config = dict(
    num_hidden_layers=25,
    hidden_size=256,
    num_attention_heads=4,
    num_key_value_heads=2,
    head_dim=64,
    intermediate_size=704,
    vocab_size=2048,
    hidden_act='swiglu',
    norm='rmsnorm',
    norm_place='pre',
    norm_eps=1e-05,
    positions='rope',
    rope_theta=10000.0,
    rope_fraction=1.0,
    qk_norm=False,
    attn_scale=0.125,
    bias='none',
    tie_word_embeddings=False,
    parallel_block=False,
    init='normal',
    init_std_qkv=0.0232,
    init_std_o=0.0232,
    init_std_up=0.0232,
    init_std_down=0.014,
    optimizer='soap_variant',
    learning_rate=0.00477,
    beta1=0.95,
    beta2=0.99,
    weight_decay=0.072,
    lr_head=0.0077,
    max_grad_norm=2.0,
    warmup_steps=200,
    schedule='wsd',
    decay_fraction=0.555,
    decay_shape='square',
    final_lr_fraction=0.0,
    batch_tokens=131072,
    max_seq_len=512,
    doc_mask=True,
    train_tokens=510900000,
    max_steps=3898,
    dataset='wikipedia_en',
)
Each number is 500 + 40 x the weight over its row's rms, rounded and kept within 0 to 999. Layers, rows and columns count from 0. Numbers have three digits each. The size before them is the row's rms in percent of the matrix's.

# up: layer 19 MLP up, 704x256, rms 0.141, rows 175-241, columns 128-191
# down: layer 19 MLP down (transposed), 704x256, rms 0.134, rows 175-241, columns 128-191
# gate: layer 19 MLP gate, 704x256, rms 0.136, rows 176-241, columns 128-191
up175 094:504501506428549500506531492522561606476519554543489545521472455541496559486460468412480496565458465407499490507470494442454468541483464471553496460460503477516611525548559453433488548464551539
down175 098:508502435519519563566550581569531531533516590430491542512450453591511461514432466529520512498539486465564457481477538512484532512490481529478450504507487564404481486483573398506491453491477488
gate176 105:503462523488494478560491516544533506485532447489500484560552458550494549473447555438498474495531477463449528460519475515489461545560561514496589523477456503498554550601468432457503532433509508
up176 097:619573528494457522412551466550496549521443464505495463545574511493482507542448462540464568460530482563472544458487447547472487528509458507505532429528466545470432526490472545489551472520505480
down176 101:535479495500495634541502503486598483518491517482490479540531566565529504541495465476457502512484487538539427514556453491532451493480509465459497473589517576464518613524514466593508531514594421
gate177 097:454465528474488503472579498522544550442489521498515499460567504489532443477512498513482513515500518474520484558547491497477512448481457460412462494466512539522516481535443527522479521526526521
up177 102:478499549532466465537583538533593468487494534502465495515555519369503458458442471475524485529484546465559453491552484446416478549453476501502448481476492498559508464499478468461460561481574477
down177 097:489483466523479439439558523521506472448543478500560486487544421491521488521466485572582507432474533475505490524495506475542486454527451525445457529536534536539442477505516525426495475537428622
gate178 095:580411553464469467467457521503534420510443549591478479500450499570472523458522501462473554457451437459504435511464481440560481556467499434467489517510498507496463491564490396548497491571478424
up178 096:478486544450532532559463524481509509598463484492522409572525475481466496494552465495581554513501474499450422545548529533565533510548444434487499477468525494430512463497526538487537455461460433
down178 097:507410575482518538504557402491465518455512459494492503513524501429440566470503444518507479507426519543543550521509495546485549520476444548499494421499481536529531500597539440597498487472471452
gate179 098:473506485503563491521492462505458514474501480433524583464498464535550481397440614473490513495550436543509514523506470420547448488470528446474476528475543519471599551466504521536483523545430483
up179 099:483508541576433488519479473460534476511497481490492473519508502440548488517542447524511554513421552542457448521561531449457521536475471540476447523546506482430508506477540486575484417581486508
down179 103:492463545535525490537503488527456496546519402513590499400487530472492524478466485519546514449465505502502499558522572531506509553481543460498504479554441483408508445530509394540487472493473517
gate180 098:501501481545389453491430496410530484534490470573489445522442448500463495488493566529458496505553507530454458575439503552530531512461490484560502508529498517529570501514490513554510482463479518
up180 101:438514526547527437448436557497515539531487585557440553469521459492465524507500490452527537422430489557547495493547493557451493506558478548501528477523481477502520488525595509547556474469534446
down180 099:480483454494554484472532442471489530543449534495511551483461532487489549471446487487484565518549449468547496392577565450482512493475534546498500502441496495527521494521466503511519545481443551
gate181 099:512485505434465512514507455542527377518509584508437484589522480459464560451426540467530551484433442577472492550551478475450591488464500451483490507520435513509433504459477482570534533493551469
up181 101:525436496513498479530489466543533473484551511542486456506468482473459505407474442500544520526470513492562517500448525435511483519519442561477418555435541544452491577545470558496517447484508532
down181 103:504449489525447576541528515499518446497437551515479480466480458539453487560574504490488478482561478516429501418509486469495471479529547610513570532547570474509551471544447491481477503503503476
gate182 096:451541437497473481617522493500485481448468490499477456505484493416509518472469493504482540440529480470501448521497438503488573525469514513533517520476565417491535452508502474570513541425538495
up182 093:538496486476430439473511424504450471490465517464580466506425459489534523564472457420512567546509498505428541423469406471557556493495494568536499515520439425472478505516539509529548481532474516
down182 094:486555483519511491511435555517432540542562523498468421509525472532494443446473500551501463526461490469544498547528495459447540523511452483529478514529521457483486569509473525490600506480432495
gate183 101:464515525481518520538468556604537434524446565492520571526507422528519442528452577549485557490440466452569493489448468468505511537520537446520453546531478541501525448499524523534517476518548437
up183 099:476440463510510553532491469616495534517521555486497515477487597543507529523499484461485539521535521516497536486535586531497489525515543418421529506458499464451503493539498479474448509458503521
down183 103:507490512499512474495487512549580489437532541518499446533548464448597458452482510517463485487480471403460434474503489563517545550464551416564542505489444493564540524507520500488487472504507443
gate184 101:487490519592502512532500489584550465516497494488497503512511530538549511460537458472561495468569523538477472509478526520531479473447460558561525470497461466543522573489497576567515508483517529
up184 102:576510493514528471495531529487380524510495474492532546523431505546499507626502448511447466412514525462509544535444502485516454461504494500485486538440441525565511538536486485553539500545473500
down184 104:530467533420477545526496521454440508538544528540487491514527462593514499510488536528492499478461481476505555467486504463456487473519537503469506563547519471576504506514514446521492513452507520
gate185 116:483519435521539457423427430485496471488500490507442433445476427441470519516490507555468502541472485530572550500481564526536497490501479557507510454546491540525495496499473535452483535541402547
up185 111:502416463414522466411488581547557540518540492465500559539489465472500513521585557468506506509544430516451471422462467469535538467479498502441507475470447460489421538486533506470546538491439466
down185 100:495492526539494514432492462547495468476484528469435506396504477484401488455498468467460495551542454474496524453516509510542515486527478508467588503515500482498564562484505487429554530436478556
gate186 097:427572542510463518531471497434572478517498546543517536496530457375508545488496487607448560518546534499503458459467503549541425486587445463473488481514519548410524510517531512462538499535535485
up186 090:467489551493466494575557461417452498506530541480432511560548509462433622568515477394530446479392490493530567483500536420440508485520495459494478405557531472511516537561461433527491522477469474
down186 095:446484495508560514540478444493570497501553516473508494461504542476470462551466477563523568427549491485508535521492520580548501507545540509516443436539444546555423522500500438527538455493515499
gate187 098:502543509516433515467487543554400455484477494491463524585561489527470464427462594490467555470503519485517526466530425517461506505468447504443520509549542481492544497516517481496574525515542544
up187 099:504486497436523459448482478482460448527503540551494462586532492439444421471484559536503552508543539503486476495410467507522564525479528565468521512507528464520510471544512473530544565443515564
down187 102:454542455393449476541551505481430452505458471509448475488521463474488506492508491507448426450453487466475516452510529539488485550502486514481545498542437487463418524430512522504561411480483489
gate188 104:514460524522446532485481469424507478552496529483557497575530501513557437524498529524530552512501480560510575547487513494600477490502492458482566481487565549463594510427505504528551499522527466
up188 105:461533439572468498414444555567489536498527523422461532478463539565489554523439474484492532445502543537461437587449549510520447491492467507479585421561578521494498482484525500486495514525503469
down188 104:491474457553486467458457522545528575462527446497476576434446515518484493511466549554508442480496515506470468549460510602589494473428484551464477496525448484468518529524510499439471463481479515
gate189 102:551527477540510497523458580548561485516459502445487472546483486492547529440567529404543539504459445459416523566544452489442444480526555500484507450469494518490585558467449502488548513503547461
up189 103:510546446584460466434522517519481463503412466601463495468508507552455499487504480456480566453526524518584481502508532467542482419519555525447516473530531510497545430422550540408551418518431497
down189 101:499456504413483570497530495508477536484536519516519463415526525445578495482517464453531473496478464499479505539492436416571491567517534464490501468525528487439502510456547537521470506528489538
gate190 096:522561480454479527502556464503437491563486463519475489487538510527553526501506482495503558488565564549499429477481474550518412472522485451504568561507535494531570431529456516498490560521478510
up190 100:550505507454497503410525563496506453491510503463478496444489551520483486539517486478498484449509471515458562491507574528519554555438544500541488476428536548500481487520447453487520524464489490
down190 094:536438596481523551565429476451455523473484468469498544546469443516531450492472536527485489600514527497486455525532451547508538539517484471447376554512469471485494436445492490592566527507517499
gate191 089:591482520498507479459531484543467490490595483465436459481545476494493552507491486522532502455520469539419463464501505526469471605525452469404500476516533471521557434413481509485522482503495437
up191 092:585513511579479471525522532481471503498582479555591543510523500467513426520514453565448426452518508521509476498491594511563488462529557493536447417509548498581470548439482461515487402484529529
down191 091:496507492564533528510521459536513484461569592502529515533476539522491488511482474424456548471570444469472519523554474472481505505526456530501527536445454489412556525540500578490504508517528540
gate192 100:487499517513522414476496416520506515540570554487440542547530485540466562541532511544512519448437492516487488499488540484498441539479513616495491557429528527538482505446522549515559445465560479
up192 098:433589505542509511432489523494494456460545446464493475549448497463507428569561466519472540492530564463521516538506472497510481446487534472474523514494454431468504521525530507477484534524439457
down192 098:520529513535518513500524465541488554416436507451481515474401509553580454494485518429546356445473444451475519480500559473547488511441534480512533464520522527485458524530536495522531487511429528
gate193 105:432525464453464418547541539466571398482510485547512533589543506466448472498440482458529581496475581567503511500470567465522538496490489408474506487406453468507496479517464596499454454437533483
up193 105:524524515522499477482503442464554499400490467433489464438546499469465486451444470455466426512472590474497478456483507500533575511434468532489568489525507482540521584516475553450512450510566582
down193 106:522460500432538525489468463506532546448408521473401539531464432472455503507491546487468452464537513515465478488473594566548524494527530511521450499478482496503481445511465594520503469492533490
gate194 107:462443387515524522476527393465513512488473502417510508541532533534468457534561553477501485514468414502551549572607507544488503553522515473515502454435544527513504457490465549520508530510574516
up194 106:534526517461478531482556505525470484505528443565472540449478577483524464484502518526460587557495485527483553468564475445592462431472492529507513528485481554531475523431440555489514442516521508
down194 106:514492464481531485397548560501519562495498444485421455496522465478540484486488405500458479591447524524484451499496498530520507526494554489506547533452484547519507448485572544482469463480467460
gate195 101:504553507584512463469477471539549494491501483475462486574535481561529515462479514501553497488508536473462480450434491430445441452504399485459442518434557531566427553483509468452547524565520498
up195 099:496480601445453505485436454544483472532545506492509534558509452433516527530475485488521463489397533536534491504447467520489526524446531477511436452488476478425497550495493468534481542518510507
down195 104:552488418537471542510431487494452418537482489478443534501529548451417494514416511472504388457551481599490446490561548511513522547508499625385504523499536500474460553493377485492430483552503437
gate196 098:549515526524526470583454478473499570475496505524498516537503517597481538516516554510505510497490510459455502548521499460449453544541421634567456558530575518493521579486495490509478484481503551
up196 101:507532546508566498476523549533539545469494480494502457454487601486397513460503470473479555510523487492540518462560444445517512505515517474374495520499511530496497480471483438492480542488505545
down196 101:437547509503476458449502469425554545466494455510522484495488526575432484488507473522484539482492439422592502459531484417497475594560483546503438522476450512473520498517466468577554471490531500
gate197 098:457477470482575494514537505585548414512504487481438548461564474522511524512517583454526513491498520474446504548526454486494471490518567471480545534523533472550487476431485457475521498546485429
up197 100:534573450492505486446506459522507543495548508489504552422459446513505473496554523445456535519537493453471485533502484454517531522545577479500509438484587522495487514478529542477522505515556461
down197 092:526560530501544448524479464433558475460567563494529515443492526494570483437468537466514526543465481535555566430521539491541511515524523540524488512517505517471445534543529463504468468440531488
gate198 100:546502536512455477504508535505547452541493527482539495597449509484444503465517594466502476528486562570438565449436485508487501511514444457503536534543487488531532473556589515595489543563554464
up198 102:457509505495494456436493506547547543486468480525502496552483520546578506525523534551585615425444557592545492503499503487591486450470467503491455494531452512477465458516480487503578465540508509
down198 107:471487551487446502565493517452538551511511508424501523529470435557560526493562482523518478493563480470469479583550496514566506487533549527527506498516517452487446463485512479530522563550506517
gate199 099:484525501386500492504468437426556604604456520478527540463546440569455541506503539470505532548494560516524545443475537439504460556502424490491383578485553510554540507556449505521521504494487499
up199 104:491487534530518525513577531450488517520528501530489489441478453402440533488480505466482472484455582557511454537449431482544488500429437438452574537456579588531513488535477594479483517539536466
down199 107:529416511481435486496568560582460407473524440531488491532504520505552501476509555530493474460519491557483566518477438451530452581425435460487540507409474453507546480555493561493378502497566524
gate200 102:471483489438545513536496441437503500492557460440496514533446502523516449443492476487492471571471465560462500504451489485561540492463541492446424460446522511478544470522515526511521505468497462
up200 104:433502538538465490512488546502547514567487523515518515524509572484475455499479450476491504459533475480466526483467404540457551545484547541457495557443493498426469507548486450546520497446523507
down200 103:557418571545510492503510483408525496446453478527511491504552452539553527511448522545487437457500480499525528439483584542513514500429513488520576430534475514518414431508553421538435471439541544
gate201 097:491447478515473527458502486461521506463519449511544448506495555559441519555508551528517468449515444443451531502494495537487608468430461471511496454480442532494483505507557543547508521469520470
up201 094:417484473533454512487510513509433513507474480521450496525515450498535492470467530540526469577494492498564481482506536582546517486467470469537556487472504570521561491507493460519444504546446468
down201 098:575477523517559473488524494439486432537496471481521501477530462491523494440535485455525477513540573505572481457506473539531491501500500502507570478446388456520481460565473464503444503460411428
gate202 142:484475445560500523390525590554503486487539460483418571469533497542570515529500481517508536501520464567502488488472440450501484563490451421590465532446570509515447465534481469545528578437530523
up202 136:538483439536523505460494442563542517483480475474400595531531483586522437512462520527519538500499522509526483514493488506540458520440504489515468515436538451483498505547558471536459507484550470
down202 101:531540570495430492527498556433441528493492509511510441518551529509457460509521557520500471562440486419491442463477516499534507453573517536465526412559441543487575533439544546518444458507505544
gate203 094:531509528459548485491573558517644532562535505442534500459497503489476465461463496455514523542508476483477484416468436483570465476478438475517428508560540530475488490469461515537562522505480481
up203 094:492460544541421534470527486423550527502558505475531536507480526531523439494384491489472468462436478442489494478416443591502523403478513448456508411498545446466516450457492540488496504548551471
down203 097:542546555510507522481494490470466548463495486473451476500517554501450463480461478422496497529535473487497544510575461448492493571544502480496424450452549482516513538441484525499526494539488512
gate204 102:505545509422446521463522507517463429497449507484474514495481521503508527478469558579472613538520523512518517458423491506537505471592530469425489483541555428498512582518475413449535508538474543
up204 094:473450533447497469548491534421498589438511517468504483566539533448487512437475521435450490451533482492498467520506472505482495486468511542549489498510570580505441410467554460480506524551537506
down204 103:501525503521531466555489558471402431522476462491430538463512484469391516489456459503474533475561538488495542512484430530546502503442460468485515532509492546427516479475546560482504518527494491
gate205 101:459529402458505425466422580511463494515505484588507427578594530477498417449523493528466509556539507516542535520524499554512504509480414473471572548511479533500492496488569448527473498525553513
up205 102:491516508493504542561514459533548528531512514513498569517476415463477540582438533506557455464509487514470479520552522490497520555453468491521513457410510605427527503458462529481438471496436470
down205 099:529459511503476488515520481507550538543504510463439457524495548492466519513485501495540527496519528518508433494469450436564464477498436535531517499530457563530521503482456441537576477466483499
gate206 095:526516563529461519472470401514456488467496530481458510500466520484488479546532433487482546533538542509541485475526498525515489502542524559544467518484551482451478432538471455546546479466524487
up206 099:499473500536468522431413506470482550552520492474488501524541509500483493494478556499404456457441524511431528466520491454512548501502523524490544467494506529489522514487519542539508468497490442
down206 099:418489535517509521532529513482499518501512506540517540478513550462512511600554537500536546497466542507525519481521501506539496526495515458478580492423524554557488508527608527548473528514476545
gate207 091:545512607488541514490476559460455498501522543503466467492555522487487501538539508414530578468486490454443514442502500532504526505518514409524501485497524532523395454562519480573497553532498539
up207 097:473440503493484512516441534526485547453499490545556491458427517485508513504469458467506504525514460487541532495475502482524527465502490543528387499526513437471439571448479553463469483511475549
down207 095:519425455502532454549479513518513469555498459420477564492414502501428617522437456498429458481507514505522556489520503487502495482567547460467501465474458491513414453458469471463498457505450500
gate208 095:560508458512541518525484532493532506503461480482485505505451466482539475486511475497446582492429494529469537495495505510504457533577533584540563470497526510503442461563504527523511533539479480
up208 093:507447414551493436474481508454481499497499586543511491473528486509539515442488520512541522469505503538410509570446487490477486517558530482507453446462441467454591443458463531510537585507518526
down208 095:515493560464484542447513490522477512446472472419491510489532488569467480476478483463519487522435600549459493446566476515538550511513585435487393493505518467494486498522437516523506521516512538
gate209 095:516481487555543468450488503507492488467502462478485482548482487552493514490447430491531485492509490444478560493493459525438544457454472463492502472572453470475531565451487456559550468462457447
up209 102:493551527569453522483433496410540508543518469522481539515474548476499479469550477545505543533434483464506506485592546472518537518501538468537487484546480523485486508529552489499518469524514440
down209 101:555516504558534500556500447549515523497487490554513543519533537530466451444502476465499444447515490483485528519506540466515468541513459422513421526493490581501536535613498491533460486506547482
gate210 099:527500441495518520519537492434417473545451521491474528543446513465488470486473522560509498503506532533465579493537500495510511527502545539493482462514524505476498403474542475453594548433517466
up210 103:490512537483506523459505495488490512520514500558549522519483482546488540508508543502486476488417459540433488537470433515540545530533586516464496432545469454457515475494515507466523527521524467
down210 104:402521517549452464489527497477555509499532552503576491492485461484477448411463458512464451479538420522554486496521497481502513517485495508401514478536570428452500520477535514551518527466534569
gate211 103:495468509513520496536436470443528457450501577495554561515457508558487499558565506516423508494456536542453484478530520500548518538597490492520412469480528498547513580529464476479476504558539545
up211 101:503513492480513512505510493551498487558495503527447495487499560401500520440436485503535491464495495520576471509531515488490520429565519532519571526522519539408470564538445538512463525499543563
down211 101:490471523577463447456468504521507553528497481513500446387472502461468498516601519508500560399512490442546471580451501498440537493517488407548520517502479490475494482476457468519508547519449457
gate212 102:468534493488594437510469468499496489470493494473496503502472509450460462496472527493509531538456531483520427498473450475450558574496509491599532492456541542482487476562542548525511457519552376
up212 100:498516483462467467460484524527507524443485533414542547489497450394551480510545529443500509509486558560463518448507460467445429525476522483546426541434550519545550449519499544492478463478501413
down212 102:418501457502534474467531510488532464473525503514502501553472490473520518549532460525465507482557466547473524514569476491509502475510488490392465446486582550579520516508504530575574526501452482
gate213 095:524546573441422483508448528508544477515533506577474493484504504486510443539474504493494509479458489458409458513502550439474526551406476444486516520502486453484511554496485505478468535538427432
up213 102:542386500478492541458462443543562511550542517465489455515522466566472534419421452437473498511512523463530483440432482486543477547504465462534491473460486543494591555471472533516431568552503498
down213 108:470510558496484477500515461481430474592526455520556466524548467531527418423431421514516512560504508558475454542493563516528563458506481476532482406522477587483501521473561524493461535559462509
gate214 099:488549471472417505508477495498485486546536486481568468551444521472540495509517490443543546480527536451471533546419486439441447514492493456508490536418453528475456519546431482555489511529469545
up214 101:453502539512556490485473510537497514534491541588554512500510491507451415538450515545460505510517473566505506542529479498525456617513560538580518531488508475523445492493478474455522606479504547
down214 104:501462481503441541519509477487463443516486533535506515478488474432509471510413487478425460482515513546517496470495544503409425521403451454443530460493562552462526531508430510461474472557469569
gate215 099:524542545530507469497504387495540478589516464484558535481460483510440511434484536472545466476495492508532517487503511493504538550508467485530476527522535453481553504507470473564534509514522566
up215 102:419473511455481492574528531513476534466546484506422491499483597522594546564478481543517504430490513487444524465451510474546469526436525514448509556556500576534454544503420543501534517485474555
down215 097:492523490529493498471593436537565526485515492470473486483426488505500483524495526497614546543509498480470518468478468533537455491491548544432479533549474511492564473516484457524497525471462446
gate216 099:537495473429465546490533524489513516486565468501504471599478540517587528467507568527622524523462536504440481470491448458510478516509523494497447513445534479507506551475544463486555510478480517
up216 095:430394521520566548475500478517527491436507482518436555516497460546497447471434510499474472479481461474523568545480465413571494450470455502543558453592477526462447471474485559504483439472483496
down216 103:420467456561482491574511490524529507557456536508510490411462515500405494518502408459497535484533470433521498546436511540503544511475522531460497463531583499534504510561501417465526469524501559
gate217 099:536509468477448505501577463461453514523484484439464499526474531556536574520471487526563493573445530396492503487510450508559464496474416551496470385472582594435525511513547492527515509511421479
up217 098:514548446440448548584519503438475515559478547463522520520496538480572528525444552545529525451485539454479525533533451500553512545445455517595503535488491542509518484470469570578539559573467512
down217 103:514543498519466501494505440540541526490498431490431570514558514617496571518496583565480485529508480407550526544456512516506442552467537554546484466605506428502549477549447501507559532470531425
gate218 105:522445526583467527540503475511483452531478514464508515565471497543606423485482496457481460461492532490432475467542514517484458471522488488460455486505527515536537516479548535562469477617537504
up218 104:545501549426483534508453488473589495543466510549608507485566485460500479496458529447519534488488440540507580528521518507502491515494568473533508522568476555523501576474524515494569513499481459
down218 102:553454467501523469496542522460559543497546483516515536430451426441436504552515485492487521475427432511526543539476396492502537516468547556498516479524502484414472517502505457479486474479508532
gate219 108:508410462518470483488462536469559496539557491537539522565546492475504487523434486518501540464459517524464514427535432429418493513550468371517538479433489550507476500447550517560547476447496493
up219 104:605462510547584520546487491540509515442436541476515416482513488518541492474462463473464421493469540443504493487456533507493478516521548532533520579497532465525524470543465562502517501574489589
down219 108:591526527504543494447488471493446523468433520507457559478455478458502482504412453514449484523526536458444568515517486497465462557556484452450509432573534439571500488498492565530474471491455466
gate220 104:504477512529487473520548488503536497601513451460497535483530469520432546566481472489536464575509469432453521539575475548494487557470491505534587539542569457474478538495520447512468564530454523
up220 102:503536545457430457540518534491481452535576524474465540508501505441567503453525488531417534542468446436534522531462585434458502440505472487512492498535446522499504400487485518542527515514452551
down220 108:502489490520495563572452524467510511483502533491433503497509504493486546496497509576509522533496503499500463425527521514451589514521510495456500501464456499544490565485488538518513376511466507
gate221 107:453535453505510463456512495431427502497473579519442414522510451452502506492535501484482467525469469440545512490464478496469505528506467504559568493582513375437473518487528564537528536479550524
up221 107:501499454472514461576415521507469460476479475475521554467532552461481505530517470511572518455470449521538500488484431488534472498513463540500489486496508522442493521569516549514493406568483499
down221 106:525463544463439472532508521492501489467507462507508486479438463519419486508472517443551487552425427499501523520532450513524553473524474541451424517504560617502485519535513553461533489512459456
gate222 102:449478512565466469395507469471562489561491458460491495519494505525531499530552508597534494534564438516436543504479447456513421522540441494550468446488507582423532455556512507468470440490554485
up222 112:533517518507515496501516475508463500412517513507522542491459484448409477491512505500604485502522438496521482547483470515559486525460560516479536537538549567493460471531456529494560465555538480
down222 110:491540459491508529517476451498480468485485499485509510478446494539499497489432541516510499449527530552557538448453448467527528520544521542511545476471528487533532450538496472459524464487547490
gate223 102:524500378467511490548478478519569540457549478549526485492564511524482507527532527494495463522557464525523486477559555471528535524532522580453553510507565530555519591479418535528458467580553525
up223 098:541557427468549544470478504512416498527479489482461556471493508502538519521509461548430484482510496534544506475416473549451547506524514515566448457515494599499540499493467546440460440531520578
down223 104:498499483515561524511540486522537436504493504549446556557547525486591594507556520463454458518524549471504471454512453548444467420532438455492534480482504503439518489488496533455468531442533472
gate224 103:491471526507457475530507474497561506552449446557446510593578515494465511467491420481473538577461534528516429503482468486483546544551523476530517489469486505559544494503523491457525525460459488
up224 102:489509511510551487513484481535541490480483540515512458506497482458550465526500441569481540538430581540502523504522500521495520434471458481507570536518517495519422519547545461459535473502496509
down224 105:513503450494590510501515488518531587457433466487509449472444468482483502445540523487464466466498482486512513607511482530491557552470559496571583465441542562496521541506455491448559485572514475
gate225 108:490534478551471507482546466538531537523469496491495530513495519520513452492557511463473517458561477417517567529547509538513484523487499489578529572509547453472516499522539423528482492428505448
up225 106:531476477592543483448489585467535502424442504490489489463536496414533570513490472597553537460467492504515451499477545524516510400488488462461463507481486497500541456466552476552504502533540451
down225 108:474487486512490549382537576527486535477473529575490434498498533490504517435489496469505552554550492494488525490485403579512568440534514523502480454514492501500494469512571447559522541518520520
gate226 104:502484499558533461497557492503477525549551455520509564577545491448525540435483543446510475485457490542515544460551521535497529493492426443446494488544458510456450505509485585509502490420541452
up226 099:478507502494464461461448531509479461522454544504508525533497450558554562502461494498493467515552456543539540452549450492464550532523588518494533540468399491484484487469569494538537513504469546
down226 101:553484544495489468458517431482496486564481537525491485497426513526526559524506483461504526456549530455487515557480404594446469523505484484473533448493398452460507472540479427471533493477470569
gate227 096:556466487556447470474456502569458512462534489535496525531485526459526535474451493486530530474473492464516488512519536504497601512441492499492608493568581497427478522459501510561504470611449512
up227 100:551461540472529519484538442498463510432467543488501529511548521462462454493498503496534496495527552595514551494550492421597415504468525424513551486529515492556469633455503554533517524550497544
down227 102:549473540443455555535511526549498435506541461518529518518479441550475523516434497449518473521478441472451441479482461494517528494507368530569456521442497549510518594506494420509471497478581474
gate228 096:512419503528517501526537507488422428492463472540520484499521434498445415456522520538538486492456514459470499455509524461506498492449459462536497515491539435435498557546481488512439457438539543
up228 098:512541624524464473508481525496497476511548538446538452454507526567513558506524507526466489506496484530452600457430546552531550468546475444498520538533551476514392516445513472435464562564566499
down228 085:493496504491449561526500444560544532480517537429558408455491476450465527511535495455464579531558460503528511479537552490500455542529478434532570540539488506446464512452474527515490486487505518
gate229 092:458430475509441506552487527460494470514514556507522434509511551507498370495528616492420430554486488528449445533505519548536429530526573503596479526460492470555436517478486513509536542497553465
up229 099:426493456496407391522496460551508462501509512488505522535527466471566472538561471543546507415532546461475572557610537476483508575534572457501540468486489488537563493448479441556456491485482588
down229 079:480476429507541470533525477544487486516528457444495539543483563487492452498504492459439487497471503568474525433507434471562408499438555465621465461472488455540463534493513484418521502535418430
gate230 106:478470473502487481507562525572516528499522521412495421544514486462491513530441528562486496497464577505500542494508415533467537509534521492497537600433560519444540447483437509521477484531563549
up230 094:514468502563493527520548502506520402490435523480499504569532410492497412451546527480528442434413567482496438503524500506441511537512544450483518441482507538531487509512535535522526492435472531
down230 098:497507469537461489518538474493613476450476495432512455548504512474492505487528539566544548510440552525509574547383531475465469507434426465458526554486437484504497476528482435454563502502488590
gate231 102:485594538465469491463432528483507474483458466530486516536536558479503442445542503485533536447509545508488522468554494491587585525599434530574524487504444501504453527478496492505461532476539553
up231 101:481468439522570521542509548554513477487499444435498523501543515469622524550577502520481506477561504512523479479495512526508508495451510550491521578511491505500508526559576501528470503459522565
down231 108:366464505533575481521456534504546501424539476438494456409579575566498465608484481484520500442447458485452454522485493494484473516502486533418547505452454532494541450487484572499499503536439528
gate232 092:542472475421512454510480543501493496524456431503507573520557472532406519418495538523525571534513496597489506434547527496521469470491431506528479504524492609518482514504553460505538529511443517
up232 093:547475492512572527508561507499531499469439497509509491511552536432493575464467535486547525429517516478445558521505439500429556475441428518478597525484464604464500475516459430583489542574456549
down232 078:472448490591527501485486407452443487508528539490543457493489516494514544548505446537521505562594563434551472575500445559468500543548511445468495537556481445538591497512508509535503475437514459
gate233 101:617498561469487600467461526537476478493500501509439511477453601503584504470453471482594459554480554457485507492452499439498504487487511452526545487527501554534510476460516510468498525523481458
up233 102:541499547472569487556485513489463447518444489528453536432422470473566521499532472510575490504446563466551497519539462497486533532435494537546484469487470455501510487443531531517515489463534480
down233 102:546512539548550513507442521509513538542497516598583530454488516430485408453516466460473483520492518538504509444527511559529510504480489465439547464519480437464473537444453528574634467480470557
gate234 100:481503480514457438513474529510548448496481494509541493514548542565544554501498451520510590544547557438500455500537475504469548524590508400482527501474554451473510481521518509535486531551438481
up234 097:451479525453534512566484471548451603541514508509487448525441444527493458501457518514486483476454509555557478536547486494437476486541515446476547549500467445511495455505505540498445506431497480
down234 104:467510519425498442578401455499508633514555446439564544456542480502573457506534503482548591494578493463550454537485462590562543476539488476464502538528502471527503558502494484532508550533476505
gate235 103:423529562495498471542577452464490484474476416531586486512518494517479519458529459450558505578490528474491501570452479538580537492447495530534490544429484442561494500455492588443465519499495455
up235 096:523571431493434520511552489463529481533469460453566509511523535499455522530506502527511529517505562626531469424463469496646507566494491504528548490528528481490487467436527553456544454504460527
down235 101:604472490501551534503463514490389530486467503499492499599448497510538501536480486492541453485436480555476488501467500475502473456486497516433541455433453490559519563546544513519519467456520562
gate236 098:438563446466525467548465446431503499450486489521502602521532463505471544522485506559489538518535461498506468445597535465471432471446508521554506421483532490465481490569552607538489513518476496
up236 098:451496493496552510494473479508478470577464515486479544451478536527522527495490496515448480495510455506513512489603472456446464475611460468510453549563508432520492500459413549562509492539453452
down236 098:480532568513529535498480519514550456488524527448515526449504452466569578469544522497467523485458514429485520537547577473463560464441512425559462489518436536574535482457532473457465486495462462
gate237 101:563454475486545425499469515467539543491526478492505517554436517513484471509530523590485497555457491481476472468516532466501516486538489447546506563453509411518471570510482545490425401428517496
up237 098:543516478519475428497525534486432463480492472516470517484491478412484446482494489467473470459463476573432483523483506461526378550440570535513512464422502603548502489517477442486561492553468479
down237 104:479520488537464485512450505481493491521490489465486551387522504545562520434428424411463439455493495575577458522472465542483474548543512542460519486513454501477482517480512532469487527557484484
gate238 096:554501554506520430446482454407480523484428521556525447509539529546484516496496436551438573584498550523462531364550461545554480490551533522545457480540574546430455494458494482447508456571433500
up238 095:544489514498536506572506473476568522542496451484535546476541484466483437495471454539517516548441499565522490564504525432573552523539488579519531535544513529449565501421437465468512527489490446
down238 100:510486506503516490455503461495494495572477508532560431519513475499552471490473480531507538536531545480501433488484469468465511528524535522543456518515525465485536404408549494551465471460465502
gate239 098:538521522435520519397421529507542465493439469508471498544514487494487468390471552542476492434432373470469460470480529409506454531444539500540495561480485533510454479474468454459481531531468486
up239 099:472521514563424544559550461585432561450494496540491532593499561456483555507541533516513476538503518451453532493507506493467562395469450522506571512551457466492540417477413532478519494501457514
down239 105:534548533521523482430521467523551496470452458501485556506436521467428513527489429544487495521532524451557526498513504480507470438506444502450516564601451570480506455517458535412474567504495416
gate240 101:568541521493533482506506428555507542474444451526451530490486589483605494480484512601520539414592503570484508498536494567551499457519503571508494492472503510537514548509529471502528508522550490
up240 104:565484445447542485531526440489496491440463473507566480462459534434533491517512543486565517447555530515489526497528481482479557498517523508512552536468576485511517496454491520534451560531454508
down240 108:497453508535493560533471440507484567545428531472467462540515541509573507455480523531499531463483488446486496564543517541526541467490545498585499527523502468486499505447508548533535503547507526
gate241 102:481515481433461466460494491394576516544408514463543549441456414419510491437470464499487545503485471500431503556469444451455486493505497496492476479474543514499525479492465496528451554445455486
up241 103:456546518498538497559425565487496525486516478566553472496500520538549488505573539534386518498571448516576512594527547509528513481440473473479549560547466490507491523512512528533540565478495496
down241 107:488560513482465573523466476589483574499557482468496494457500385513517541577456495514503462448513542541477536488489507529465450479478564486493530546416446442501480479505435509491546519520475532